From a checkpoint of a small transformer trained on Wikipedia.
Architecture: LayerNorm before each block, attention and MLP in parallel.
Training: a variant of SOAP for these matrices, 3556 steps.
Each number is 128 + 32 x the weight over the matrix's rms, rounded and kept within 0 to 255. Layers, rows and columns count from 0. Numbers have three digits each.

# layer 4 attention key, 128x128, rms 0.052, rows 37-63, columns 0-127
115103174180153211100077158119182165166099169093171127075161129168051199101143159164220119105118065165149124179094112130063141117108125125139095152147138087118114141143193155188121128149064121202140149134108124125071151110115134115126103115162055173156125137126090150085135159126153170049088117149164068087177125071170050075083100152120097065193206183151117164123119087133063128113096
158091111207172071108085144121140098207175196131167142114153139108141088111071110193153149086111118094182127012080069079183105133119086219104134157085152158144132169126091141106069086170156118148140098116182108131191172077086060134166150116110025168104108082107134139201109145127106118187095139115108170094118162071166162193146066144191155110123201116158095096130109151186144125142155
160124185151125120150132154133113194128089143076137084152129210174145098063096095094121133159116137079139095124110081178041131136171142166099069152132145132136134158101104178128084156176029154142168139057170136143099097067094163140123122200144103086127040136165072171045195124115184121134068128118125132164136096119193039145151124127075097115147157086187148114127111201138168088097120
129031159065169132077157195111184118190112146098143182108128196109153119087081180151184168098138136102210102167139088172100183082068187166122084125140143177125111166139132106145164134056058096099111085190141201072174125138153114195172176190078138106094041129149205201084111138156095101110073086151176116148145134121153155121099179093096149144142164082085117128127136186125067117153172
151111113103098106182189119154088147093127126156139125112154109122130126148124143117120132109229136088153114050153073134114068144172205174199128113148150116098149184098189070169159112157153151102119107134116129121077156189163120092155122116105109157054145145169064129112089152075180181103070094121114098156168130144110103179114104127061172146059117116143135128161167067048155151129072
179110139174107141155110166179181175094161111199083158104190129109192060105189103075142140166160124119106151097156065059108090156175133150097084105124152132146030079144156093084071144096136155166027067135091070236159141077037101079176085166077172156122098122129133112111170153106190133110074144072099180063098112091097156086155108114145185097188178123192116126099117137109165092131252
125118146099119142157121087138069128096122130095127108060074119156121123252138092100161110096112105199091205159150131152181148174126197141105167149117133123136155112113159134133100150169126180198098111120171122079134126111104127142096161139151076161109133157195137107116135149196064151114127125105188122114069104097218103152219117114163146109215168107125147100109162141108088131122118
177062131128090051152108181170103098119117170107138155127113119149134147103132130199158208132116126092105144131135142177167147143157136100064096133084171124201083095153119180133101114156125159053071151163187181145154145169120089127111096102174153185127185145198161138128035105185081147115078118139107087087139069110095204183106142116063157172114152019184086144144167106158134052167138
076177113120099072070073107137128106146167088125178123158160113123255096080106079105176207130148053157073094207072159046060145090092073072141178090101195131146132117133158193101229150107147130111078092156210089077201115100152067142085114137169151102132076088173083082099068113136116098084200112119100184096161125083123089102218166066111108098102133098116149126138086184116102139143125
097140149096123218110139158087069140129092121133138171186199105087120095074117188074111151166132124142141097118176061170163185076155163108107114162083065122150120102219136127160074152135097038063096149136080157150173109123205162150101118135198171082164179098131104171142140086108178125136104083125177160128170113157155129069155136138148116191136191106107067133059057121114168077134086
133190060134187110151111057066092172200131168161147114140166203122128053158148110073159188097099117170085086131164118141098162159135164102097146112092060063076075100137088054104117089074083181178183078090133160124151114081162211053129118144112147127134194124143205131084079153126103132106087114146059155180161135255095126131126148119108170118109167099082163180149171172092132156117072
142102110132202137122172165192126062057191107046160057159092139119147200092134088108101077105136054108111118145092223057177092166185160120064142176092117139150092091204163185080118071104091052185185070125107150117105175103058091179099122106112068112019079131114044194104128144156131120103148185171113127061120168162092109120005141150060216111166152083138154162129074038118082224112209
115097112146190128095128114097097131153015166044086158167078068144166080164115108075121158075146158235163117160065130131063143069064102075143088218134159181165141140183169131068089123100040158171082138114064095074144160127167095098115132115076147137188138113153090187145112116144126112157134202179104130202098146109097081237113165158111146183125143144143054085207152147128221102145208
121083101157130218148079141119135148128110062119148137135227052075170129160132121120087151120132063140137109168181162134109105167131141086093157192215147084144159168033100133123138165119145178235133128087152101088145147081133038167175015101159115134059106078186117110108113057131121113183000177156076113104140126093146134121137148052090126134188157086069155088099071117094093170217098
109121141093183180182154083086109169115160123084118053147138104115184168096145136138217111132069114110102091104095100168193104099206177159134153081186124101118120216095164109107114134123162115091147148093087092094149113076106071187177127181104125162161154088173128067137122150158127139109114132208096095153109167110118115082135045067120133127120110109111132153154110114132166079059090
137164154121149144110115099116162056160143107156159130022144134186121145139151039165117167041072115112041146148167127180127209148067066167148105073092149116110189162123114089091115149156055086110123086214112148137170125159143139079129143167120122132084175155064040184078194103097118204239156214136121070149130098197121185082160089046094135170141131125157170148162112131112187157163114
167080160088116080085205141126165117134173230085165087171196172131072121131056136087130193159125112184101178095082163101059139065134248166016097153230145105213062140106129088111107128136206121127136111153141109094160132151192196175093176128141169084129146178083133145086146137139051083130070150174144174135183114103112180116142040096109082094106117127109109123119143101199139119146045
081143110124057157170171199155196164029142142089076129096152144164142142093116032135086152154157173150153153131137232107155135126039124118179161101179073097095194106160145110097080144114095085076064190101095152141154151084109112213125196135140093164127079126179143151050082107111142094120144075133058158149099109163145117171156152100104112141141137141106081070214212109147151145139123
149133129095069228131126106045125114109143132193114152135112091075171109155141156124196106072104155176133155167110096116186142194123071152120169121121071075141182121153054085070159129146140075168150089186172202124081193223104177113047074186124135062170172107124119098159065162115144153160071135118102070110069108083098147126139063137072081114099153157101115097147164119082134068119183
118181101120195144152093141083145190117132092113101074125133078118089101139108125137066149118171098125130120085153093103125124124143209075124107106107127165070191192140105131126146086078081202154115170113141096128161170143092133097077203153118111126081026041161124105201134104076135140116199072129186125107148118156205108171152082216150123112161173075090125145134086156100157098134078
104092181113225173124087078123133084128093150078122155216081094170127125051200121228124184100146182121118165190064122081105146186169133175081125125053092053095111149245097091165166084163178087111166102068016053095183112141128135138139126126099168110135143161104114098164166157097145120084104189107103153154116197107162182064096123139093160082095187168168177117126131061092136132116062
102106140121095084163084060134160149100084171162099188115114012147157060035115156085151135086203169172191186115125157108224104153144133098094050135180189120111091138158143085089097127154052232167192108113120104128128098130113197174138108164121132142139142160145217109126141086144105096077094084157094145109083124106115139110141146123142111136117196163151116185066162100115102136137159
103128086072143115095108149162115150089142188127098136127096087153070155103137084200158065148128173139162093070161025118080174199170160175169074124179115097168195072189129172104190124142095153104203064159097148118053166107065072164118081150151098152181231209104100112129153163120210105086015120151068119125148152111174143183044141111176154134164118114139201129098102084164122142079147
123163174114148169156151132083092109067076161082163113166125128160152142083094139069095080054173138063139169156125114062178097137158156076140094113147235147139158098070082099106149108093125127108159089069087150119103125167096159068162147131176110100109185156088097131144131124167136089154113152173050150088109129104136093077183165077147131203121123084102106155139141177084042115120100
104071126109056139133155163107158072027128124139166153077139164213174096205129164093137208074172195134043097133153153178152148124145109143093097179103166091167107091085126103130093143132122091131249193065111094128156107169133072088156065201078133092158098073184112099115102190148193153030139119185176141107152116107116157091079078124150208065147108185160072100091121123128176072125081
093129063128132139162128202058076149224163078126122020145108093157099081125107039120092102093096154099197111139182146153065116174146124112140109240154123131189160128134053103161096129081096087158126125203108131129180127160086085124157149122158163089165162158149211114085112204150150032076155136146217147104059152104146095127143000115151145126071157162103205125120195148080204080159161
094196120076170082102151145106129152100128037113065173196129136117161150108183172140094179114146065134094162150134084169169102162107090168114155104105194183202120098194141095144122151128090146166104153175056080150172061153194102185107158201160146200088090117092156157069153093182209171177129053073164154084118079111127125221156180137129140177162137072167075211141120115114193160119119
# layer 4 attention query, 128x128, rms 0.052, rows 38-63, columns 0-127
114192078116143112113111166107157125153078104101062167201147198072074188067112123186117217108139132115157166076037174097107060211146113086152113119118143125113081125147136084110082114068176160139124158129166156053165092084091089218108102137122104156098184138166135166180117088118208125173149129121082195164198140119128085153117114090128172080062089149174153164089078095171006156134152
121098188135099090141215105093116115154167089148131104182198123149089096149110125099145190085075070144138081129113105153133118132125204152238157116163098079135207072156150130132120148063082148167158159152138169146152108141131117163090143177120144114129110086135175152092090030147117091144098123153133174094135069132165111108088114085127076126114116059166137150105092111117135131104110
155097061119111073136113148099135207097189121157089129055103127117139101086134115134150127130079075203201094105081061134147146140109117168139082135139120092135150207157113144174109115104092160112130165097124176099186145115134170160146109112104092097135147123138090204059128158160093147075160166114182151174169165169185060134083104121058038110078137141026127141114121108129124094133103
134160106130149155164155148120150153076155086115140173134123138085134114094138183149118106163167136113156145083116152144116161145117190169136117106110163176057122107181194123086087088100125089105078123202092140107090082102158168188148172123184140182056144180109151107125110118124148126127115064086116183204122052092121184107124057133114205095109092167186101237082139120146116112104043
088068164039131182146070159085178078105103160132129150207099154129155091112109140063165128100088151086117197102111108046140200082117149159149116143197123175112182071161154051087157201140153125183140129090153168090194172171085108096076169162188140182155192113127086130127120126091167145179162151063123096089083109100104139109111146108060144109150134091151133124120088114144051142150147
143114106128124163164071110138163088166108127125118171088112138115107071190097125058096120179113141167147192179153177168160170100148133146193161121146177167059127201106089160113133127158070105137157090124124155114116173125096179110090096139101086059133092106163167142079222175142120148158084096177169109128138143151182148160079110089116158178120100148140133058130132199161178120114139
143076097170126151147083095112120113056117070144048157156090133174115124107165073120094107055175183190160126078143140141076197156147078154121071113128107112114155102106210158123153147132209174127149112134124145173155213115141102112117137153083137112112167045178150173158086135070124125140091121075093184155149121142109204072100127096139061189129087113134142073101113168141199080148119
047121070113056073073075168093157144171157166158077139136115168097121042111051110091193118107124123082121081095103154155098100127116157184120095108229114054216118137080139128149145152089094151145131133074148099125210105073065118077073137153084118172101070208158100089253083099088089247215153191136160141060067167199127059105124156211128094150133062090210100084151109085119110141203140
154158185121110151084088126121113187166183112154064141120097138176106157099124118076099158138101153221109084165122036132140127164131138157124143143073097048111179089173161191131149120175166136152101139100156126120160158108138105132127107155107176120110148087086066085172163088128088167124141141143133082186200089050139140119130064180112096067132210079150166179135174098108147046158036
131070114196133188160139086109162098087108175155157155093078176121140049138175170074142132139134132188106135121076085215094074134197201080177150175094049146160083119131124070120039127079131061151131128056118186090104189110228171127107149160079188147102142126088149126139072081129173142094109109138159067154101182075119100143118128086187091156137157150049140155066098151109073117116107
084111126175233117167225175108099139129090089072140162127109115095156135139120069111137094058075154086181161101109111000225191113158167237136164128122163191169087107144103081104120151087139039087162194135114093161139115105100086090215169138079197177094163114134037146093152104121060181083134116195150165075177153146127125168070147142118169105184118141069094182134139177181115134157181
096125170146139124093125109179142170125039140113125127103112047123069066147128131070054138102184125142166099147162060112104204172138144148116152103120061079158166057111075144119141075142097169128111139132129157082065202186124152145092159085111110146110162181250093130085063137053149117153121150144171191135144067127111144129181110177105085113134117210118117143148182067094133169221187
148083088152142172085122190164137124107165058043101136105165091160058079123096116118134111192179094107123115113129172141080153213181130142202124154223154147190158150068088190092185185156049116116132121103138132104185183120110185018151168118155112090096158117165129168124179146116126133084090013109133161036096123139119097148160151058128200091153178169159105115071187107158092058091083
114174154136159143112111177127117151131083092189154159148138199145169171154116116101136107146140133129166166169031134108071105173105117101148180115137144140154117054158104107184140107085161105142192044166122141162104129110145093139152211117148113077115167137165113106065142118127176128147104126082108157101102174152130072110140133175178069149121160065108081195167139206112103169083139
077163138096103188096180087107122118108188149134075121058097165136099090129098058082190130104170144119106136143114165199107138180108163144123101101094107104121109109112083141195197066118135063103160053167147218141098058139187155057089097131114123189221192105099223152107134070135089114188168206135115104148188088121079151111089141070162208100107161206114108109137068156080149128125156
134080174086070116116143132205150144163108106136126070098187158177106188088057083098173110106167176169149186171091140123130109081150111212163101084191117135079152208048105107116125084030120146066132140146123186133219129170213149154184075126169173059025127139114121139084090132122129140170063167126132102136162192132108119193088153127168102155107135141159156169044134109077189064130072
118164104070148100102132124229124129124141121131099175138112122151164038144088059163114114158128153120150030158195141099129215166171109130134172147096091203199139155142122060137117164121077164048128165132099164122062075166095141096125141106132076143100174150151118129085095161109108144122204119180102116113161138060103058110120162108110049150121149181171108077094167148145208105066110
184096146097107199138045143146133102129104172073151114090015106110152091169125136098087154121104165159104146135121097096154162172152097077104162103148166109173093106138169103122138190153139174085053036144098109159139136108156171108150086087132140105104237084162232153072090182089117135138119160054149100117145120080188106121120139109178178132058104108125100085198179173136095139214157
153141074158149069150144148079168166108088126147153143119141163034064109150120141142050126121115103102140101189158105110129169141124067102131231102136115199078114115192134109072134083162044142112160183073125134120185121123129112113135128134090139167171119160102124081156120119168149212111150082142195196139113122091130075164131108178101160149092194134130140105147055121172075097101082
122100168123149204138125145155152104180111210099134140112043120115074212129112067124163166157063149165064128128070110146098082163183093187148169036104164084104133099152136094108089106091124082196151101171151103201080166107082088155159150135116206184140171137108079094081140079171103069144196093151136125167146130149135131081165112156233094135102122090125140100103087082108135109056171
161095181178124181110061090171180135149102109122117123117079083076110085131145148165078126097100161168115107092145134101150113152232065080175129180143213132105140088112105083111111093108091175204101104074131119120138199166101122143077166157231108117148147092117131087144119185166080130092145095187096166117160111097121101094181164085092078207148107111114094058096081125057171068215099
067133123151138192100141188051143112063088089110165132147133137122070094126161108125174153071126140135142148151179122085165051104195136208076206131083147146080144106156172119084218163179056128116142120157054146173089131111009171177135163108080133119107129065095197113109131125164146034149086118132060094168191142121155127157107164073124064110125091059109129193125142142149090189074135
096138129153104151123115084100136073133173147105129145048114088174105176048133100136058138131169123064125152142109116064125122091179161095132102155153142103111088143222112057125112119084073101158155146169076139129216128112076121156077148206183077045128166096122129090149133128141060143194168106126151185082111121131109114070134132130180130123192140124082117173157157143103123202118118
067061135037135158107136160126077114196129113097134182228124111113176136212122139090116134078080197134159168135144139215089127149147186125143097168054105115117114074113183090110109087152119110150186102146107148075150043091159143134131110174221090137101157078172122081074125173107136141063134130076188159086070113161136159185091093095190090129081160149158149154119144075097134038069119
218074214124090115137116163118155090149176159158141093117189109220139132175173168140065097131054200140075164210164147227030038137146127119059135186127143174178122087070126139154117118123061125110100117140080150159154111210081145160216119087093186082229172133153143126107118116110096138122161139108111117183129044197168093109138137114108111110140106138108117080107146129156122145101054
145123161077122099074104146097183168086153114241122137142046078144154160196127121126095120120191145157136046081117104103166144103098130164116110167094101138114145074134176160161147101185118146082148178055217023128115120102099138114085126098135145185086143116214056151152177063108101240172170068173076184136210081082132110180066146153126131150130101097075124176157116078129202169113129
# layer 4 attention value, 128x128, rms 0.052, rows 0-27, columns 0-127
143169141090098093074158189108102068153209144100160091119168108089127156194099163143146083092125103140157139111050099148155108125145108180186155158147126094146147146135170148150129140127169165170146126135127127091101196082153117086062147120134082157146157151179080162164084114077074090105129105141138110093073124182156144159144170113126045101141133104133142119093167152060163087209105
118071172163093107165092079153127102143133118165102105131150098121141130140102147107115143112132103134145159121131139146146131140146185144171138141120104159158101091215100170186078091050161166142105107165128075150197120106126183151123183056120092086054118110111135158051103134121102092145123197118097155087166199090103107157126165123128106108141090164105165121128141154169103100111132
176124110181141085116084074110147178113104144158169137103136128153151164146133101116108153162069143149070068089109143134098151104136092159103080115192116167060119150146131108098040092117151107123111111071178090116160146123125138140066088098139116133131078185145138141156097115151144099106133148134184092143148129135119156144150158096094122146124156143091169171111187141179149097189119
138099128100105168164114134180103131134189170153101104129141150157181058110111137103147118123098134173118166159175170128120096101138065157170120146119096073159100132187150185153169056162082142122133093092105094130141120221080089149143164118125116100096116142143185093116072083150135102162101167128102109128200085138117121128094177118126161099153116137134134196148132106019127059135094
111102137100187088103091151096135053119127097168149141144154120071070125096122115121146068174118108170078102122104109105154150149149121083148070090102096142095128101133092136144100119113105150117077150144156157155158150100142196173062136076119145143117137113122122103106089073137122108116180113152153095172113163129183091150098156084162144169177140141124129192127166137107174123115135
137134145080095095156138125106134150118100116129138102167119090053161116107138158147105118055123159120146240162125143107119098131138099155145135143180151115150085117118103149105118083162162126134094137111117197108168116143136165136138072101153124102099104133145117140114123117126078153128116127081073167138182118094170148118160079135159140127122125119117148177142159172123162119081102
107121151158090154073185100150159068172052113152132172114206130136149162134105165098120155163122110112191086105055142123184109107115133128165110164087105192188171168098117121075105092147131093141144053151076095127138108119138108110128144122104160156187088161082121086134123148134112143125125146104096171177054051102135114163106157075122099080148151162095144152135194158097129128118086
128160139130151138118162086101083115143144120140099117138132154085102122207101169121178136125139133099116141148136074080116084107162175138114147111142099123087120142135186174113153122126130148136124122085107140150138105132128095069133128154200172070077110126189133090124120161109165148135202165156145197132200094093157109121069097140120086119099111159137083104132116150120162116103112
145162114145109114094097139124186192136115089140100157100136159091162135138156114111108152138136074133145087161104212158120146147133131174085127135108112161180142081144179136126094099149099171106137104145117152137098135119155166129136098176162151102112065168103101135182164122137129091126069125114057096145138161127074126080118128152144144123103110088122191088099115111179108092074094
133112124145173066137117148148124150153150114096152050118157116078167142115178151139125095174152135155118166077091149179162177168125073142127157097110189093118126114145143166103146097084154128124196090124129096167120120090137180113100111101137090129186132108102121178130136115119096132126138145133166115109096113155120143147106103064101093071151129088087093160113132154125118077149115
143085102103161064150212083165168120115095104142100137161149142122131076160126135130192081138152151072103103124096067108140127108115102124139071136114104162107117115156095135158106145137111089085165115101212098126127123158134127097121169145115110141134143099055095129181123110122152091105177132079099143052122123111113087120153130163125127130147142095107191123150103113096147127181104
080098101123126120068181131125127107117140114138084140100137137114136137116168081156158105106115132141138117107105156172081083146110203106133089061155167143146151121155128137100129190111158102137119198127060155130139081139110148132149160123156089125163171149148188100144120123168151176141145136158100074128145068179120088098106119151128169019195108090089125175143139094121133129087168
116162144135161120137105165191201104151104122107149146131119086128141151110097141149107166146106133105122162140149127123145072161132155130165105141116124093159154108089119101159127107132195147167194115159121154123201096170148087083063137131176127150136123127123120146120134120105092128140115130116085137097148131124164072116127151126135115102130079116141101142191100082143071150154194
143140149216106163088107108125129104111132142140113118129157135152156166133129112129144154090100165177121116115141087069074145149114095140145170120177132157167189170120107147150191139133092151133120169085187142108131193138139134056135078122138167097111065083076123103127115128204091107143119131097116076134108189170103123184152140077119120118158120106176088155136095130125148154098123
145113144202091167105114164144155124073155104119064094175124106119145103143135167153101132097140098167155109129106153114159099176115191148173151144130148085179112180175137152107103129124099136152113207094090087099109104096125099126129068100126139159135141110122114132135100179108073169127111123123104097103195143137149178146121193095100134122092131142077125127108129152192106131131168
164117156124089153200183184141056219090124082134049106109135137095100108157093118095101121104081218109097154117109103152090091083120132141118138164116121101094104144172147110178095123104131133134149167160109132144048186147162177115128077092157206149074079089114150184126091135133159137151148153149165146140076119113182125115129139157103139090154129163100095135114080132141090127076160
116163179040153167078154131160100080164155172084107087114166190127134153147140117139128161122123135123147127139156116112088130125130148162110116131101118166130113047112105072140176122139178157151100160154159158186065182144127079116099137141120092164080081084128164167138094150152134202071117135145086078077175108123086099156131142110137128088160161106055131232154090156087176101204147
112148117089147141165123146161041145105136156141199136155120184139134113171122173102138133079184085183106148145090157181132140117161105124130119133136103111129174167177074062122063104142130102089120151174112128154049122057120141116114108173143093129146075171126145140140084105131133117120157151130097161101133103126132157084191129162130092096139158126181151120138090099144134125120175
188126149128056152089123140141077103178150161085123160113129130122187134126109100128093125161107147113176130127156100096111123163161112173102130136108160155079122118151151147124074099132142170152134094077134126117047137096091150168078189121136190125154090120113147092151075117121144187156103135113142168112078142136125095122097115097136111203144099104099124118148113101176081162104117
130112129103092121125128130048103117065106123087177095139100099141191088173117126180083154139136144116132160122140093077109108187174150088066110182098136166123141091137175192143145183110149123119183133115071102170143102119075184107116143111133109167105137108151129146081123131151125191161157138147135101164173044150151109105196109140138089112119134143206157107147171081090140088174144
136140194128167140164130170163139125131074080156104151102109112145125111090147129089142085161097102147119149053079120049117178131134125079127133149081108178116183152109163108127152191115080132135124138118112124075154138110107101060153132157096122153163157139081149170168162165146101114087206135177110118103129150085110154121072103095132190076070103101067103175148105135118106153169154
018150140127109147135122104077115115130208140208150133129178167114082111147176097144126125174121103105155130156098103133138095099165167157160126157120137201156157109161122120167130183111114154106083119093103137133109139160147104125186078073146202146163068165139132158147138141111119180126102106159118143112129140153126146126124135124108118121083152096151130162176082108092095128125166
090173157151173059134133157131123111157080125106163153087133132173174137107137122149117170142152138131186152081181092154162079176149118133109180154153179095148105112176137135128140119078127085117116106116160115035142124137087182116090110160106146155126148096182064177151111124104159106207143079071140122119127138125099140170085166139150085093117148102093122119091166101069160074126115
107106144157149078083122093154136076105073175139118120089142105154171114174159227100153099153078104103176097117153141086131146183109145096142166091159105110159125132103145134144113131124166160113111094136115113126150140104137106154168076178111165117147151163149114125152178140127214140124127111108167150177087149137177168109106120103138062086103115112086189131175121120121113139197103
122113100142148160146176098147086136135145129099137114136120132169149128122134155038134109116062101132142111118140111117089120160112131101113102100097086146092134131155085142077081080135179156158153134106183092166117110098190142100154092165182117133197156111168088141158135083139087172122132090128128142154128145129138081141164148094100116190132097074158124133090169144128096142100114
140113162115115148067131163173095149117133102130125089114147178088109145111135076133161122134116152166122105077133132092157108132112186134116133108133141101086146132173135107214079142178133102146145097091088138111116093126169169144149107101090100145146128161137044096149139140139116124189104104095107166155091138108081070192102119126086167156043147092156162102096127142162111157142124
141142110158138165105154127129146122064107112144069164087183157166159109116131163105119126103128085133098134175142105166209176096098215119159136208200145067137104061175122179037146132083099127080166117136113142111135120130088155085149127141156102100118148092119128099147094160122116123081117102160141176168093161093087173100144087143091101155095149103174115147137138096121187128143142
096088147159073094151122128122111086120108138137061081116120092095174149135071136124148163109183112141101149134086094147138187092172129132150122158161093125155122104091130138158053098122172128084157092077167153180182057146136122111159099166155103166136153144144103107111146182132103137144114143147157101093165121109105109096106147165109119090215109111143148168106161088111099149134102
# layer 4 attention output (transposed), 128x128, rms 0.0642, rows 0-27, columns 0-127
091074139136123121136096138149193054170162135120090132150190135131136123116122161145190082125139124136087152169073126137153109134148080150160106149107160117135057170107130117155077131138177134137159104073104135119161165066133146123111125175121150110186171122182127149128139087097124118154149158116122111094115127204094155105087151150118088108105173174193150163159055118084110099104136
137084134081140147160135088083099105151126132167128142138131087113243121182114188104124195168110125147160109145139104165177114079180143116158112097102091163165119062157089175114037130095126138163116126128145066146125119090117138141109145121101128123096154104096104131136157099103123136162122147075117125113127154100156116137176125080104123147160136152133062087140084157170123138106077
164133161169166114152168125088149180161127106127152099095108146157130152165129100132119121157149072133053092102112110117107162114133118191167138094160113116107116147135164128137140145127109145125157057132105036105083058106136127163161131149150150129155095140160143164128178051138102103117180225094091104150092121152155131171150154166120083115116200143118130184100152129139130120125124
159070113105161149158132177140077170112099146115146085156150143137105074113081168154140182117080145120090139165121090123080118109124191165164093078112113134142121118111128142124125090141099150086132173145082080138110104181091106154152171123123128090156174128097111166074150133110150130149164119131175127111206111124090136132078088143121149061144115195132074133131086123099113179134102
070134122156153086178125187142133105111136128117143107176137076095142112113128072094101106153081062131129165175101189107136173137126159145102086122150127192133141105080099166096132098113162164145124093143130112139186142079099177151094149103094144149130164174121124140133134155157170083080144164116116162132109149170131149130162162099136086160151137167130095150128166134156155155115112
138127153106151115117167124089052085131069183106142120118095124073120124160097185129144156095142130173113169149075155215125157140139157167084157172151124129099104083102104141140097119180061102130082149110129134114136130128123123136121112126138088124173098124159123123164110158108110140074103145128130129138142131173201142207081097137156110153150068120120127126135109128161131090117100
105149021130112081110125118125142142137155121129115145126183179141158094119143188139131125114113073129147176081117132127106117101145108138158116119083130177122121111186202156131163089148113120108160089187104124142154119097156114142166144132125170080145132120085111102179157150057086118099108086123088101195168120148144132100098170088123114106147149113141199198115076143145186169056129
145087120115156131061163073126088128118130153126064154137123097131109113147127102131104111123137138110146073126180136105108151148168167185171117144140146135084145110092142163132112165148132159148121168095089184108188132115086097077176084137107105158123155112111165094136156192109144112162183137166132154149159047140115117150100126091152100177154126143129114074137124103094153147093059
095190123125097123126101103134148145154151098129142123113079059084121161131165174084116106133136123113120125109153163173113198043154150076144066164096085156140091132138143155161101168122099115104101111134149116087167074180153129118133132135135177092162048135111099138151159139149139125138108134092179108132109155147144148110132083159130170086140096181103134072083174084156106101148122
118094143142157117192102138135144123190066174139145119143117122058090147128151185153141138134131113164140171103085142117129131161175098100131068145148166110113128238145164128120163120078121163194175120139153144132118170129071163098116112154114122135107158158118126154161136067115115177139109131184135089158129140117139129132130147108106117138147129140164119149137093136117067151136125
088137106082132124191143109156145154174123094114121135159159093159130147242107181105124114126157160106076133114138123116113163171083100164150077115144133147142132092071136144163096168070142116140121096101149134166140124141129139114158148142141115134108120084087123093114083092144161156127145071120148113110098095121134094132120152117107077095115128184137129151080155159120178094199074
076107113161121087108135175119151085170145119194128117090122125146172100109163083107118164139131112096172163085058127158101092075097113102097114089117148115110117132083133101116126130127136109122178176156124136142113168125120068155188099121176101162106146151126140159164094160172096115085134127094136084139205104124167118120131120104100149110161082131116076101140179084114068181163143
148106097115125090150114093198163124172081130162174108126145116136175115155102152118088128110113118153122121143151137114120118196116191113145088158127101096087089066161151119112137160091189106144125142117143187123135067116145167152078120144180126108135135128099124118101081112140109072149101101121127112126152138185114113129129117070149143118116107129110112120141133153174109101092145
128168149171137146117158138157146131125095153098115128090103140193127179142222151150131168119125120162164123108139130085159139143092143152114132098089077153126125147089071109174109119145112174123115158124093136119094148142097122139091099109162157085113101078152120145072092104146116140123178133109135134134079113206064086126098161058157169112175116096135133120060158126068149138111125
170153132162089183068137114134114086132151125135069089129160135090136109164151113115140151188125081120138105159125154220131132166165111114146093130099109119135145158111075140155088111096129139150113152136126137125088121099183062130095140138132122064122106078129121167055111079139075162133077182109122151146142089135115188109166104095083159096147162175080116134144098147132133092083128
147102105127093158141150161141096168040105016157019116167102178108175093150117135143134148120104186109157144100148126099111144153160147179125108148159151129142039134118095153121139127116083103100174099116128111117138182115113151114105100094073149088107105137087147134158131098135067101175154146156156130123125107144116119151144109090190129143093087158065114127125110150085085158109161
118120147095175143143057082148111055178156157120066110092185174120138121131130136159154197146118149117073165106165193112047123106066133106116128135155133176130121064094115082118149167136112105121126102103115104177103164142121144131105092131170149143185111191116110145117133088128138099106171148130089152090134057156143122098162101090141111118116080191164072150167147102117161103156151
133083124102122098111144158208128135030147126206132160144129146109107134135082132161122147161113117133104126112130150150061141067115112125171107144109098066175110150112122163120082146134156076133107123126117126122094151132137168147092124113108161138111113108088122110171141120089089077130160128151117113095132095131142190147129157143191143096057127089212179083085145144131095116174142
126116143085059112128124122085113140108175119120108146124095105140182110142137145161166123137142119147150137122141117161110167226148112149155126101078141110135159179146155111122094142139113183144110101154115099119106091067122166165093143117149153104191083125163132145147088145131177119137125132146196142130144128121119101124078077102172079156121087143125137177183157104092116145106156
139054133068085119171168149108118098065103116124196090078161135127123123137095122190085122176091129107184130163161111136125099136142154142129198143118150160110117134126166157103118153118170110114128129163121204108124127114128124138142087151155118109080104119160119166164105103169197119159112121121096107208175089136171087150104114163101135151073115194148142120090082092125134131160180
152084140108156125154123167126172151187134081115150157149132159118119118176125109066112134158162148115119146108159135158124154124065127063045104131142058159132171116132160135116143122079171099112153116180115162153201133132135144098144107119127141108090100140130190157089149084074106169140124151149146111201136099119055148104104167133142113092110090106106101160145111180105156116102098
087168134145157089184137116117089105146143126104125168120141172114154130074159121173106103199131126131166137083109170102130183148118130144174130169134097167124145096120143151120107146118133090147108105044104175069087182159094164183143138134100161076152119175113091177097146166094098189154113120125149143127186103129135156116121154119157166148124154144108141104163116115094188157136135
103131123132148097158101146116090124183116180099166130109156164220128154134102066137148135101148173158144102118109134121138121141174127102121125163157138063102098163107134156150119089197141156099126126120209091139137128105084162070130117171161110051139127094136102203120126121113156093139104143131135114109121111083160117107124195126123078110131120119141093094099117125165123085094181
134079191122153086085141108170103132155125193134109185100153120177137135118110108112131106090149111107122143135106107089132131154125114150131146086119109161113101145133122146148184143092119150148159090144139164162133170139107101132169143160142198135143094097146112185174134098154112114104086101088139184146153132055204193068123141121135131133196196104110130114136108112087109080088146
089084092107092151134183113127139136151150118129162133121170106134110103118093111125145125065133128146157145120117128125115112198135118136130101112116052148159105212133117122108190117073157133118109123134136081138066104098136109109170146119164185139088118087143081108187157126100068111085188144145148119115185113152167104174151142138134137154156099121159145129143147095160146116151129
106145158135076166129121115087141100174155109094168100166131086110110101140138087122148143123098172093175189120177129170168251172118128102120146085077088069113125129152099122184101125150164097130151086114072090112164123133122140106126146161109110126189144136123111174189133212138120131126129125123113145096105114124073107156178091076114105139171156146110144125056144177088111145127132
120158173090131099129145117162114089130092075170112127059174092132132074109088166167046143119189096061124135127135043193185124117112116144151114133145132108106144143143086156126101090156136174127127123140162171103105139136129079060142120103124115131151132088126143143144106141102149125085091178127112193146134124143089109118164190191159160118118144073133158113100074099167135167172145
101115077142081118119149112175116125135083125123143128089126116109114143124158147201140147115141129179093093148125080128137164118135167169131160078143141175121111065131138133159099106109186134095117093095158139194114119108150146102192088178109059185085114126068163115135098129120087137146176173093169110160173132106116134115128117124135132071145142137128140145138126117182084179109119